python train.py --n_layer=22 --n_head=4 --n_kv_head=4 --head_dim=32 --init="normal" --init_std_qkv=0.0143 --lr=0.00246 --beta1=0.9 --grad_clip=1.0 --decay_fraction=0.733 --final_lr_fraction=0.0 --seq_len=256 --doc_mask=true --steps=4630
Each number is 200 + 30 x the weight over its row's rms, rounded and kept within 0 to 999. Layers, rows and columns count from 0. The size before them is the row's rms in percent of the matrix's.

# layer 3 MLP up, 512x128, rms 0.0756, rows 51-105, columns 64-127
006,187,195,215,214,156,166,173,185,240,202,267,189,159,226,209,234,190,225,220,221,227,158,205,144,228,194,187,176,192,154,257,250,183,185,181,195,169,204,229,170,192,204,203,229,181,205,223,202,215,213,220,229,223,225,206,236,212,181,144,167,157,260,184,189
090,195,221,210,175,170,165,175,177,243,199,201,192,217,215,222,146,173,177,297,204,195,180,171,174,210,226,214,244,199,170,206,149,216,203,208,248,185,187,252,230,171,201,247,158,150,208,179,249,197,190,213,155,210,202,181,211,155,212,238,249,171,226,180,156
106,174,229,225,190,166,212,152,199,201,205,242,247,165,191,206,182,155,160,198,247,198,189,199,250,219,192,198,217,185,120,226,201,269,222,188,175,211,180,171,224,178,256,180,151,162,216,200,179,178,205,158,174,231,183,165,202,170,217,175,190,177,204,258,220
100,200,170,195,204,223,209,224,213,222,203,199,195,159,186,227,214,250,222,192,188,216,236,152,210,172,210,166,193,175,164,192,191,210,206,203,241,203,232,173,237,184,200,261,201,190,155,231,258,158,225,114,196,210,182,208,174,193,211,166,169,184,213,255,222
098,164,151,262,192,214,179,218,165,218,269,211,204,227,171,217,182,160,198,270,217,215,232,180,230,177,175,230,216,217,199,216,152,197,189,170,196,199,257,246,232,227,233,225,153,202,183,201,243,162,216,150,211,179,226,230,214,145,195,212,198,235,220,245,165
094,193,234,199,211,193,215,199,149,198,180,163,205,193,150,231,206,232,143,179,214,195,187,162,171,155,219,198,268,165,229,165,258,261,202,201,184,261,236,180,214,166,200,230,259,238,248,160,187,235,232,163,201,200,220,206,219,247,225,159,198,229,192,193,160
100,211,212,180,222,236,266,192,206,251,189,189,183,213,176,244,179,220,208,201,164,176,193,186,202,212,247,137,182,211,201,192,272,180,215,182,186,226,206,204,179,234,240,215,218,219,213,169,192,265,202,211,162,182,242,235,206,243,222,159,195,229,173,209,179
108,186,191,174,174,169,176,173,126,182,216,210,200,225,206,167,194,198,231,257,219,216,176,176,209,147,223,221,213,171,209,196,190,175,243,240,174,211,199,203,209,210,190,188,248,193,235,187,184,164,152,203,150,229,187,172,202,206,230,252,194,205,210,202,162
103,214,184,236,254,219,194,190,204,202,237,201,171,249,172,254,158,145,141,228,176,115,246,200,193,199,185,205,204,162,194,194,193,211,195,221,185,217,226,192,232,246,125,225,197,221,225,221,228,228,191,175,188,182,220,218,233,209,227,208,239,195,149,169,167
095,195,189,184,209,166,192,252,188,216,199,178,178,149,224,199,163,190,261,212,176,223,226,187,179,161,217,221,210,151,222,234,173,183,220,278,191,198,262,193,282,219,180,221,196,235,228,209,236,237,176,200,140,195,136,212,174,216,199,132,218,206,217,168,222
107,219,209,238,243,178,185,232,201,196,166,198,198,237,152,171,158,233,196,185,214,203,156,214,168,159,212,178,229,170,195,169,263,184,202,254,226,264,195,256,166,167,168,165,212,216,237,136,207,191,224,239,156,193,254,224,216,178,245,203,241,206,199,193,168
104,241,173,248,234,191,235,229,169,200,210,196,199,230,193,205,162,258,202,225,165,183,224,219,158,146,158,168,222,165,189,171,210,195,202,245,169,189,186,196,185,151,182,208,238,220,207,185,222,244,251,212,199,115,206,163,209,211,226,190,272,178,130,185,213
087,226,144,219,236,203,288,160,194,181,191,201,180,224,167,213,171,208,209,208,169,169,237,213,195,213,240,207,197,184,184,146,220,217,199,223,235,227,192,204,190,234,200,179,230,226,239,195,181,250,213,175,195,203,243,171,167,203,263,187,169,239,212,247,161
099,160,169,230,253,208,199,224,161,191,221,132,206,214,217,165,210,231,170,240,247,182,234,157,183,174,229,163,189,227,261,155,228,233,219,182,232,194,199,220,165,241,197,138,204,215,190,193,162,247,267,226,166,175,168,194,202,203,185,240,199,239,172,184,210
104,225,191,219,231,228,202,215,112,187,179,190,173,167,216,198,207,187,173,220,224,219,195,186,166,173,246,231,208,225,259,206,204,159,224,241,223,198,161,179,215,213,223,243,207,207,233,200,241,165,202,204,227,172,216,189,170,183,197,149,189,250,176,239,199
111,152,156,203,217,174,189,253,138,187,178,186,213,158,192,227,160,150,237,187,195,210,189,170,172,176,209,179,210,151,193,208,230,169,218,241,159,178,187,180,182,208,213,188,154,214,188,145,205,163,235,181,229,141,210,300,204,189,264,196,243,214,200,188,173
103,188,203,166,204,203,248,223,200,228,176,174,191,193,202,158,130,234,168,244,195,185,192,166,162,204,222,207,230,220,256,190,176,179,194,232,238,208,250,209,155,192,145,136,227,246,194,173,194,238,181,223,193,161,216,236,200,214,210,217,213,190,212,199,176
102,140,223,250,216,200,215,162,151,205,225,168,201,144,192,217,166,216,173,219,223,174,217,227,194,203,215,177,220,207,235,162,287,178,210,205,217,190,172,184,195,172,215,174,246,191,221,209,203,182,163,191,220,120,196,198,217,193,225,146,201,209,188,231,162
107,144,182,200,260,156,217,168,231,171,135,222,233,166,142,191,192,150,189,195,190,215,210,182,226,178,207,162,156,216,190,215,238,233,259,218,181,267,195,227,192,175,167,178,173,188,187,188,167,218,200,164,186,234,235,159,198,186,229,239,185,222,222,194,177
101,154,213,172,163,169,192,217,196,191,213,237,227,210,163,186,143,223,152,192,211,250,206,247,168,225,215,221,248,203,216,270,168,224,218,174,220,253,204,211,203,240,172,154,155,211,212,151,204,209,232,256,184,205,194,175,218,196,254,213,204,218,164,172,190
105,153,201,204,187,160,194,190,191,184,269,196,192,161,209,165,184,221,219,199,265,231,216,204,206,191,216,216,225,169,185,195,173,184,278,229,210,216,184,227,230,257,224,197,242,243,225,131,166,153,242,212,153,189,209,200,195,210,213,160,241,241,173,191,215
095,200,172,259,214,161,227,231,213,224,193,221,173,192,139,229,145,203,221,225,127,161,145,187,202,219,247,227,191,223,171,202,187,168,195,221,241,254,216,210,171,173,164,232,163,237,229,208,213,201,173,199,221,195,251,197,217,168,221,155,211,162,222,251,167
090,224,138,281,218,195,213,178,215,239,179,243,209,206,207,213,145,201,267,177,194,180,208,191,203,251,217,186,211,192,164,196,230,157,225,206,190,259,188,183,219,212,191,163,211,258,206,197,182,199,188,192,185,185,252,249,205,236,211,166,186,191,243,232,232
102,216,217,219,221,210,214,187,187,188,216,130,238,191,163,178,159,199,228,220,138,223,208,97,199,151,167,176,213,270,203,178,220,218,206,226,198,223,224,206,215,193,179,224,223,169,233,167,194,207,227,195,138,170,177,198,213,190,202,170,222,201,232,197,198
103,219,178,214,254,144,194,232,181,234,200,220,244,224,213,293,161,222,171,229,187,152,203,135,167,160,196,203,242,158,263,190,192,216,189,200,198,219,236,220,187,220,198,173,155,201,179,183,165,216,181,207,175,223,181,172,212,217,207,171,207,226,204,197,211
102,221,180,181,188,207,259,198,174,181,213,250,211,221,195,183,158,209,225,183,184,183,164,172,214,205,212,189,194,220,194,226,245,171,267,231,188,195,209,209,200,176,198,204,232,243,279,170,173,174,191,168,175,152,234,228,197,216,252,188,172,173,128,218,179
102,148,214,175,211,148,234,186,236,189,178,230,268,196,181,186,205,255,214,203,234,208,187,185,159,183,218,148,214,156,177,211,220,181,258,216,250,214,151,196,170,242,191,188,195,194,224,173,203,181,160,194,179,188,157,136,226,278,217,227,185,174,232,228,234
113,208,196,206,271,172,259,216,179,223,163,206,192,241,128,200,223,253,196,211,203,139,201,201,207,191,183,212,175,227,206,216,231,204,267,210,173,206,200,159,199,179,132,202,218,176,191,226,206,238,196,150,232,184,202,230,209,206,212,214,216,209,179,191,194
099,186,170,265,237,149,241,241,203,176,195,233,213,175,174,248,205,232,228,197,210,168,203,240,207,95,162,211,233,218,165,227,239,146,236,216,201,230,233,199,211,204,151,123,206,216,158,150,227,242,201,220,233,206,171,253,227,209,205,182,209,205,158,232,214
111,136,184,232,196,221,203,176,211,198,201,167,189,213,230,212,129,226,249,204,165,191,216,188,184,174,220,197,231,195,264,252,189,228,262,213,228,262,246,219,200,208,189,160,160,184,181,181,152,240,204,187,159,223,235,180,203,187,208,179,193,212,180,225,161
107,179,146,173,282,184,243,227,190,201,167,214,220,250,173,227,175,172,230,221,160,194,182,190,232,214,183,220,209,207,145,238,237,185,234,220,173,260,246,192,200,212,207,210,238,210,254,185,167,189,167,213,144,213,217,235,191,177,200,218,188,222,249,238,237
106,222,215,217,265,179,191,154,138,188,222,258,211,179,194,213,188,180,226,223,244,186,191,223,167,228,183,200,233,177,209,204,195,211,228,230,195,172,184,251,232,188,191,145,227,245,198,171,215,197,185,238,169,209,193,204,194,174,228,204,250,204,190,192,182
006,181,161,186,167,203,174,196,172,193,206,197,184,169,177,205,182,205,159,220,178,172,203,183,189,187,207,152,161,225,209,217,199,193,204,247,185,228,186,179,205,187,195,164,200,171,187,196,186,218,226,180,206,202,165,178,238,178,215,171,223,181,188,195,180
105,179,157,219,222,178,238,179,238,242,181,218,202,241,143,190,160,220,242,198,188,193,191,223,163,222,222,216,224,228,222,202,187,122,239,193,232,216,169,225,157,232,235,189,189,159,205,157,187,162,179,168,187,180,186,191,190,233,260,201,174,253,191,196,166
104,162,168,231,230,211,183,233,180,223,181,231,204,159,194,211,215,191,206,231,221,218,199,186,156,206,192,225,218,190,207,245,160,162,173,247,266,210,243,277,174,151,164,174,201,186,268,186,207,207,217,152,212,179,191,178,198,180,204,211,232,198,211,198,196
102,191,198,219,213,223,203,203,149,163,240,186,195,201,201,201,187,166,211,218,162,128,223,227,206,184,206,185,254,211,234,191,230,190,204,247,206,309,190,214,176,189,181,177,189,153,240,198,171,200,234,187,189,226,195,196,200,166,207,150,215,248,212,210,234
074,206,191,151,201,192,190,239,219,237,196,186,163,180,212,204,211,236,161,203,233,166,172,168,137,140,262,215,218,186,254,250,158,186,225,191,243,224,183,214,246,223,194,251,183,165,199,219,222,175,212,211,163,214,203,182,190,149,204,135,182,220,214,166,206
095,160,185,196,215,214,237,168,223,217,181,105,146,226,162,214,176,231,208,236,237,206,169,238,198,218,242,202,265,230,253,188,203,230,204,197,289,166,262,224,205,164,181,194,204,127,222,185,197,151,192,181,214,218,195,171,222,227,199,176,177,223,214,238,170
105,208,179,181,155,178,211,250,257,222,185,275,218,230,189,185,188,234,208,202,221,198,194,174,210,180,204,220,271,164,217,234,202,194,195,256,218,273,191,236,160,230,185,219,189,174,225,202,242,183,220,159,185,143,215,247,215,193,236,159,191,171,160,232,174
104,186,201,178,215,126,255,171,174,232,209,199,158,194,162,202,220,221,130,226,240,175,231,178,190,207,248,221,204,220,249,206,176,259,187,214,257,170,165,208,218,152,135,234,215,219,276,199,253,211,192,174,224,205,274,195,201,190,203,190,179,198,168,234,173
006,176,218,182,180,190,181,229,171,204,214,193,254,169,211,265,204,190,219,211,188,166,197,198,265,244,216,201,150,232,191,237,214,189,207,217,217,193,221,193,168,157,195,205,175,222,191,184,194,195,216,218,209,213,170,162,264,184,290,163,248,128,179,171,160
098,200,170,196,186,169,268,275,193,231,177,203,216,227,251,235,138,245,227,219,211,141,173,194,192,146,220,198,220,195,228,191,231,161,206,211,195,214,204,164,234,208,177,142,188,180,180,212,199,269,146,165,190,219,170,237,197,190,203,203,197,199,214,189,228
100,189,108,238,290,184,253,194,192,187,217,226,205,232,160,228,192,225,201,192,185,217,196,162,214,219,177,185,213,174,167,170,251,168,189,200,170,218,208,244,185,207,220,162,137,164,223,206,168,179,235,153,189,180,205,188,216,200,223,171,175,173,183,283,231
102,182,186,144,204,154,257,234,226,276,162,204,233,229,181,238,196,221,147,218,167,193,153,193,207,187,189,178,235,142,239,230,188,213,171,187,245,239,216,253,213,203,229,215,223,118,226,218,279,195,204,187,163,209,173,189,180,218,209,176,213,226,224,213,152
103,145,165,167,238,141,189,192,237,179,221,179,217,167,165,170,177,200,171,216,218,209,255,184,169,226,231,172,194,242,170,219,214,218,229,210,267,210,210,227,212,213,171,158,189,229,204,123,180,213,235,175,123,184,244,238,221,198,226,192,188,237,164,219,164
105,191,163,199,224,149,207,205,240,176,151,235,210,191,176,261,181,216,193,197,216,201,209,200,193,196,233,286,225,146,155,190,227,261,221,266,201,252,160,204,186,212,183,207,239,197,216,209,209,216,187,211,158,205,188,188,214,205,221,211,202,260,201,183,196
108,114,180,200,271,172,193,190,180,184,175,256,233,179,204,206,185,147,162,210,146,202,213,178,196,188,214,172,220,260,240,207,197,210,200,232,221,230,189,208,193,205,166,229,222,192,195,187,218,246,149,224,193,196,246,235,187,211,221,213,205,205,209,184,195
098,239,222,235,212,178,238,151,164,194,192,206,190,196,177,222,187,205,132,204,177,255,178,232,181,235,186,150,241,217,192,195,223,157,234,201,198,180,238,178,180,201,177,209,197,180,263,241,243,234,215,237,191,155,200,232,221,214,216,181,223,201,190,275,193
093,212,205,208,176,198,197,235,178,183,248,161,177,200,132,181,156,205,190,226,189,194,221,172,207,190,216,196,150,204,172,235,232,174,215,193,215,261,213,173,180,202,201,245,224,258,171,174,172,197,183,134,168,191,214,243,209,251,209,241,178,210,199,268,94
111,162,156,248,193,201,242,175,183,197,200,219,256,207,144,214,159,179,159,217,210,196,249,192,197,236,206,191,184,202,209,232,180,215,154,186,181,189,215,236,214,171,196,176,199,231,216,200,195,179,223,210,181,195,264,152,223,232,217,199,172,225,201,279,151
101,217,188,247,234,195,225,215,183,234,225,187,229,214,169,197,193,187,217,193,208,162,213,232,190,214,171,174,194,236,185,188,217,219,203,218,163,199,269,177,171,151,137,225,157,213,218,204,202,214,168,191,208,171,201,246,231,233,226,106,255,234,176,263,122
111,183,191,218,225,149,209,198,209,192,202,250,266,170,219,229,161,263,198,211,207,179,229,219,151,177,247,179,225,204,203,213,168,185,177,205,232,237,162,166,258,209,174,151,207,230,222,132,206,224,217,201,141,208,221,261,224,202,229,179,211,210,199,209,205
101,248,130,242,211,206,208,196,171,214,190,217,201,228,213,228,201,226,232,243,202,138,210,222,242,219,179,223,198,156,224,210,218,206,176,217,201,186,204,150,243,167,177,206,187,202,225,259,251,200,215,178,175,226,230,214,208,193,214,135,241,212,219,223,168
102,183,210,164,176,212,189,192,188,184,202,234,249,253,191,180,140,197,245,196,198,241,220,139,175,146,193,161,201,188,219,205,188,159,184,249,200,253,211,248,199,217,197,218,255,220,244,177,167,200,217,215,208,148,158,192,199,217,224,219,204,172,167,168,196
108,165,183,208,199,165,196,160,225,193,207,205,204,222,204,214,172,154,173,239,208,192,191,232,236,222,245,179,191,193,207,185,220,141,191,182,210,185,156,213,197,182,251,208,139,177,190,176,254,152,277,187,206,180,225,209,201,210,206,204,214,181,180,275,201
# layer 3 MLP down (transposed), 512x128, rms 0.0693, rows 51-104, columns 64-127
003,244,209,196,156,209,254,234,176,235,208,174,176,197,214,170,162,223,202,268,206,214,214,186,213,219,192,197,209,167,177,216,191,226,203,191,166,209,204,207,296,212,244,234,211,198,246,256,150,242,255,212,182,170,181,188,179,201,230,208,140,190,186,234,140
099,192,203,170,217,232,291,199,204,228,208,216,208,144,239,180,241,266,202,151,206,203,129,265,158,199,262,216,212,214,194,161,201,197,219,230,197,204,227,174,201,197,202,149,206,205,193,163,174,206,175,263,213,186,151,181,214,202,180,196,184,240,157,200,182
103,227,194,143,205,207,203,221,207,180,142,165,161,197,198,161,225,192,171,176,186,203,193,294,191,205,210,160,241,226,204,213,202,190,187,210,157,217,197,183,216,201,257,206,170,282,199,223,162,246,235,229,189,224,198,210,192,201,202,285,191,212,156,179,191
098,184,189,197,193,169,167,166,174,206,214,226,185,217,227,179,201,161,229,187,194,178,190,224,208,176,221,195,205,218,188,253,190,252,232,191,209,215,162,184,241,197,207,236,215,241,165,208,162,179,192,206,185,223,214,169,188,220,205,243,166,126,210,250,259
103,242,173,236,249,260,184,216,265,188,201,211,205,157,223,260,199,176,190,202,206,144,250,147,166,192,204,188,187,194,171,222,143,184,129,252,190,161,197,154,235,209,140,170,219,258,212,207,204,172,216,172,238,231,200,131,190,178,156,189,226,175,123,226,228
091,193,224,189,212,216,216,188,249,245,251,186,199,153,187,240,173,204,150,138,244,208,169,208,196,211,204,184,190,252,185,218,197,241,135,220,214,262,186,182,188,241,154,208,179,254,230,236,162,177,199,195,206,205,188,162,192,125,182,266,150,201,268,188,211
100,211,196,164,200,193,180,235,231,187,230,162,251,192,216,186,230,214,269,187,174,209,225,172,177,166,237,235,169,199,160,199,178,163,182,162,207,254,166,192,215,216,205,252,179,185,261,200,211,218,200,187,204,163,211,193,205,191,166,184,227,215,189,187,291
104,217,212,248,203,193,197,177,170,181,181,198,201,213,198,212,196,210,156,188,204,200,215,223,211,146,156,180,231,240,200,134,249,219,268,205,252,158,215,213,152,229,184,198,198,166,191,174,154,208,250,195,196,217,248,228,204,100,171,193,195,241,167,245,172
106,204,235,197,214,187,224,243,206,197,181,243,174,233,226,178,173,216,167,211,195,214,211,244,208,166,224,238,256,205,197,203,260,212,202,145,206,213,176,133,207,187,203,251,180,193,200,191,178,123,213,192,162,197,144,140,210,210,192,129,244,168,207,237,186
097,225,237,222,176,206,208,182,201,281,257,179,188,224,178,212,202,201,178,185,229,205,168,203,205,224,193,187,217,186,206,162,212,273,221,168,213,178,181,176,160,150,151,227,235,161,171,191,137,180,170,178,214,193,265,164,177,172,222,246,209,210,193,269,220
119,183,171,209,201,199,167,191,259,203,154,222,200,212,174,239,174,174,199,192,162,191,203,214,207,214,227,184,215,165,202,196,164,231,185,236,251,173,182,88,209,203,265,198,257,176,161,191,221,229,192,146,205,164,249,218,198,200,193,181,208,189,187,190,169
108,210,185,208,185,196,182,171,212,238,189,218,174,204,172,216,211,207,209,244,167,249,200,171,198,184,181,145,207,245,122,219,218,226,228,205,169,215,212,165,185,211,186,244,199,196,234,140,200,182,201,204,238,168,160,191,217,180,248,205,148,152,176,205,184
055,190,191,180,223,192,174,197,233,273,191,197,207,198,202,218,244,153,210,167,199,203,210,193,208,227,267,237,196,219,222,223,194,124,193,182,184,141,210,273,193,199,156,195,182,216,212,173,153,170,195,217,189,214,189,235,112,155,170,214,200,158,225,221,215
094,230,221,206,236,207,209,174,204,243,221,198,172,209,199,234,202,228,178,204,196,181,195,218,153,178,172,163,158,280,205,240,187,200,225,181,193,139,204,222,195,230,215,191,242,198,214,191,201,247,215,220,176,168,218,223,212,236,198,164,200,202,198,210,222
104,159,266,190,169,196,197,236,210,253,223,198,233,183,214,267,200,226,175,153,211,192,131,171,213,233,175,243,191,259,165,230,192,216,223,207,177,212,171,188,218,214,171,215,190,183,142,184,169,224,197,180,173,173,198,230,230,195,204,206,175,261,227,190,109
111,231,207,190,178,237,171,143,204,168,205,191,203,188,216,228,245,168,215,250,177,213,237,208,191,186,219,227,217,141,194,175,165,206,229,223,183,203,259,195,179,237,236,178,249,166,276,159,210,221,226,184,201,248,213,195,203,249,186,192,213,198,286,165,161
109,230,149,212,214,251,145,259,213,219,202,217,204,187,181,224,150,145,181,188,201,191,237,232,244,122,239,258,230,202,245,197,191,182,177,191,256,201,209,185,171,220,157,202,242,189,205,204,243,245,177,151,207,237,182,167,202,230,178,255,147,214,177,207,195
102,219,240,185,209,190,185,193,185,222,149,199,182,210,213,185,216,173,196,219,199,220,231,255,191,149,244,179,202,211,190,210,198,169,201,169,234,211,192,203,204,245,272,186,162,179,208,206,194,183,254,223,194,104,237,256,189,202,168,201,222,224,177,210,246
112,206,180,233,177,260,224,189,193,109,196,173,221,184,158,218,188,215,224,144,172,202,227,205,176,183,215,281,233,179,177,226,226,185,222,205,209,196,205,204,259,202,186,190,148,184,181,240,164,204,246,199,162,183,193,237,177,204,223,179,211,164,194,220,158
104,199,192,177,213,156,252,156,188,214,171,180,231,212,209,186,204,245,187,220,153,230,185,202,244,187,203,223,175,246,171,163,257,165,202,200,268,152,224,193,216,187,182,203,174,205,195,200,157,203,235,196,217,209,181,179,200,192,259,220,178,185,244,117,218
097,196,204,197,202,174,169,155,271,168,230,235,186,192,213,136,166,209,219,173,189,165,192,240,198,196,198,243,162,242,187,220,117,239,189,217,202,246,193,183,155,225,194,195,214,231,209,181,198,195,159,211,216,203,218,217,223,242,199,284,201,189,223,200,203
086,267,232,187,163,218,200,168,152,185,225,172,197,213,278,197,200,242,129,217,167,165,237,213,161,154,224,211,134,178,176,237,180,235,231,200,225,189,159,222,183,192,188,217,232,179,158,200,174,164,213,184,219,200,208,203,199,234,159,204,145,168,214,225,200
092,195,237,206,245,224,193,209,214,292,221,257,227,210,183,240,208,226,233,181,200,186,139,165,295,182,176,228,220,200,220,197,174,140,178,192,222,150,179,183,201,217,210,159,170,219,217,223,151,146,223,176,218,193,222,202,223,219,206,219,215,206,209,173,124
102,192,162,221,255,246,203,218,175,211,254,148,229,155,207,248,236,219,179,164,187,213,217,217,162,197,213,199,217,198,162,182,201,218,176,244,163,250,198,156,218,196,225,210,219,211,206,173,191,264,210,214,195,239,167,205,186,201,139,224,198,209,192,237,179
100,156,220,223,188,263,149,234,201,162,176,164,192,149,213,181,236,200,217,237,213,220,165,202,175,248,218,222,193,242,172,222,181,187,176,189,237,262,176,178,226,172,206,207,224,168,158,188,191,203,208,191,184,148,155,233,205,210,200,264,194,227,165,233,190
105,247,162,199,175,190,219,228,197,234,214,192,166,164,178,221,182,232,204,181,161,186,214,190,207,168,232,193,215,210,194,189,180,194,229,213,266,180,185,175,184,145,187,162,173,186,193,187,160,166,187,173,221,214,230,170,191,204,202,197,199,133,249,253,124
098,218,203,244,211,164,194,184,220,224,203,196,235,135,227,196,254,167,186,214,202,157,137,248,180,175,240,165,229,224,188,194,184,179,144,231,167,193,167,186,119,250,218,209,192,198,178,237,170,196,218,198,225,192,205,192,198,128,222,228,213,246,178,250,169
111,164,191,235,196,170,193,196,178,171,208,186,193,214,193,123,202,181,181,216,199,254,121,207,217,203,206,197,185,243,252,179,250,200,224,184,224,258,179,189,195,206,183,219,156,251,221,212,212,195,167,207,148,174,194,213,194,211,233,176,131,238,184,215,176
100,159,161,97,213,147,197,149,223,210,167,227,266,172,230,185,261,147,233,179,189,181,188,169,246,239,212,230,205,159,208,202,223,214,192,144,231,189,180,181,191,239,157,176,210,195,265,209,232,222,185,201,181,166,213,224,215,169,181,225,160,262,195,221,209
102,230,181,169,262,244,198,181,208,187,215,173,240,227,268,161,224,207,168,182,181,192,223,177,213,204,248,143,200,178,237,201,167,174,198,217,202,240,194,229,244,158,144,199,179,234,175,210,162,255,178,205,201,208,221,195,207,253,223,203,168,230,123,197,207
113,146,205,223,225,211,193,189,235,217,168,210,158,212,210,201,188,194,167,201,257,186,153,217,215,199,239,218,160,226,215,198,183,237,129,199,174,203,244,232,208,146,197,230,172,173,209,234,190,231,225,152,200,210,222,195,198,202,178,176,224,171,179,193,127
108,196,230,194,219,161,221,158,191,194,201,164,230,208,185,164,193,198,209,203,173,156,151,169,208,237,205,238,158,165,190,157,218,205,216,200,209,259,145,169,209,184,210,227,254,205,219,215,188,164,142,165,192,174,238,241,227,187,235,217,154,158,254,225,177
002,202,165,162,238,224,227,237,203,193,191,162,190,152,205,199,257,206,228,170,139,228,192,182,160,182,213,256,262,198,184,209,235,199,139,206,180,224,201,233,188,196,215,227,189,206,199,197,178,138,188,239,249,245,184,268,202,227,163,232,155,229,198,174,179
110,217,186,252,181,181,203,211,177,203,232,202,149,178,225,256,200,251,205,171,219,128,176,188,162,198,246,201,198,190,215,179,203,162,218,118,255,224,192,190,190,168,238,215,174,199,259,193,236,154,163,231,193,239,170,152,206,234,182,252,223,208,211,188,222
098,159,243,180,213,177,224,280,236,222,227,225,213,252,225,192,174,167,153,232,164,196,193,148,189,224,140,206,238,258,248,210,215,262,223,197,198,177,152,213,178,211,191,230,183,245,219,227,199,185,162,229,197,200,202,207,170,217,181,161,156,188,147,205,217
099,208,237,243,285,244,194,187,201,210,201,210,170,223,170,205,184,229,199,191,189,208,176,208,171,232,180,203,202,255,194,150,166,210,240,165,183,168,195,172,149,212,176,238,220,202,241,210,180,159,166,244,204,210,236,199,212,183,178,210,200,174,181,241,198
074,232,156,199,190,215,164,234,186,212,197,188,150,187,205,192,209,176,195,223,155,188,206,208,258,187,276,159,219,199,271,168,122,200,217,189,255,162,203,160,222,177,154,212,195,183,211,206,229,185,223,219,222,214,249,156,195,178,167,250,221,207,186,214,236
095,186,204,227,227,161,177,203,183,191,230,200,225,190,209,198,153,171,223,168,176,188,182,201,194,179,251,211,184,217,233,228,201,122,166,169,178,158,132,255,183,209,215,197,201,223,116,238,199,209,183,183,207,179,196,248,215,152,199,213,171,182,222,172,159
109,161,215,222,212,176,227,217,268,214,206,192,237,200,207,190,214,168,164,255,183,194,182,237,221,205,164,207,177,245,241,251,179,188,226,162,211,215,271,236,124,213,225,228,215,183,213,180,217,222,220,213,218,142,218,256,187,205,186,188,190,187,169,168,214
102,195,213,210,265,253,184,198,239,208,164,178,207,184,249,226,134,177,202,202,222,202,220,192,213,189,212,193,268,181,154,199,221,206,183,241,179,176,253,180,176,202,170,170,245,227,155,209,194,242,213,204,185,185,204,172,207,204,211,168,250,188,197,138,275
003,198,167,236,180,234,182,234,216,180,181,252,177,265,222,169,250,213,207,210,231,176,207,185,205,152,195,206,205,154,173,209,257,184,216,250,182,176,171,195,143,202,224,214,222,203,201,197,168,158,242,216,144,195,240,225,222,187,231,234,204,194,224,269,179
103,164,170,179,193,281,208,185,197,188,191,231,201,180,189,216,205,207,215,240,193,202,177,205,181,263,197,188,205,205,254,208,195,208,117,206,193,201,135,240,137,254,180,202,203,243,225,152,183,153,157,248,193,191,224,216,205,196,210,204,165,206,202,191,221
102,233,225,200,196,185,238,218,206,188,150,194,166,237,231,218,258,224,250,219,132,175,197,187,174,230,128,147,199,172,167,220,167,194,202,207,211,244,203,140,219,205,141,202,176,227,212,238,110,205,212,259,209,201,230,194,211,194,187,187,228,191,176,191,226
101,250,205,205,191,251,172,196,210,149,189,217,183,213,191,184,187,234,187,168,193,275,111,257,157,231,203,225,188,197,200,214,184,209,224,261,190,171,230,170,159,181,221,216,186,241,202,203,223,228,214,177,238,211,139,167,180,140,239,178,250,222,203,235,221
103,253,247,185,237,205,226,176,262,221,210,159,169,238,205,162,159,224,206,172,255,189,184,181,202,186,212,201,224,256,176,144,207,187,236,197,158,230,196,143,189,176,171,233,183,217,189,195,256,205,194,210,174,207,202,208,202,137,201,226,169,260,174,225,231
095,179,207,197,125,210,218,193,164,229,204,163,162,215,207,188,205,228,199,196,208,199,212,139,175,252,181,179,158,197,208,177,193,205,190,156,260,198,220,195,131,168,200,194,149,191,200,225,208,207,208,190,187,210,214,202,219,173,202,186,255,164,137,210,209
096,191,210,234,209,204,182,169,135,195,201,173,228,149,200,284,232,201,244,221,232,171,189,205,185,169,233,185,222,201,143,250,205,161,205,215,203,173,139,213,243,191,173,186,198,212,169,176,210,242,193,200,217,164,221,179,218,176,194,222,245,185,253,242,264
104,226,198,179,214,171,233,216,229,187,204,183,202,181,202,232,185,186,218,129,240,163,165,195,249,172,228,182,217,222,201,189,228,240,191,246,188,155,156,219,172,232,168,223,204,219,196,231,203,174,209,205,232,252,215,172,207,212,229,198,249,205,173,228,176
095,170,268,169,239,230,184,199,220,226,201,225,303,226,175,166,193,206,174,201,186,211,199,234,124,239,227,192,212,202,203,204,156,178,211,233,181,146,162,200,178,239,133,222,235,166,190,212,199,159,180,245,229,152,168,200,178,178,204,240,221,223,204,251,208
115,223,181,202,188,226,226,234,210,223,187,143,198,186,190,194,143,171,184,148,202,141,214,198,196,238,170,206,237,205,189,237,221,187,193,210,148,206,234,173,147,218,232,202,216,190,243,203,173,200,141,243,214,240,165,204,209,155,193,205,181,200,250,240,212
096,211,230,229,163,250,176,180,175,191,154,246,154,205,172,197,151,205,187,235,248,228,172,237,152,191,221,205,199,202,261,138,230,246,173,252,195,212,159,233,159,223,182,172,188,202,188,193,206,217,250,191,205,265,147,151,203,240,184,205,232,215,186,184,189
108,218,145,235,179,220,188,222,259,223,249,175,268,168,241,125,196,219,173,244,250,220,219,223,223,206,206,182,236,195,184,214,192,152,227,227,166,173,199,195,213,182,204,184,261,193,223,202,198,224,167,232,217,160,202,181,182,181,262,195,136,193,187,200,199
096,233,184,166,179,168,230,192,240,213,186,178,154,189,236,188,189,221,188,168,230,198,229,157,180,244,195,230,274,178,186,152,175,195,172,163,290,181,197,218,149,203,175,175,199,167,236,245,157,224,205,242,210,210,215,207,208,205,195,212,193,185,171,186,168
100,223,180,176,224,177,211,187,210,219,195,171,191,237,157,246,181,174,229,175,225,171,203,211,148,200,131,196,210,184,217,230,171,189,167,194,174,151,227,236,251,225,114,204,210,178,227,229,132,245,238,196,214,207,172,221,203,261,188,183,210,177,242,174,248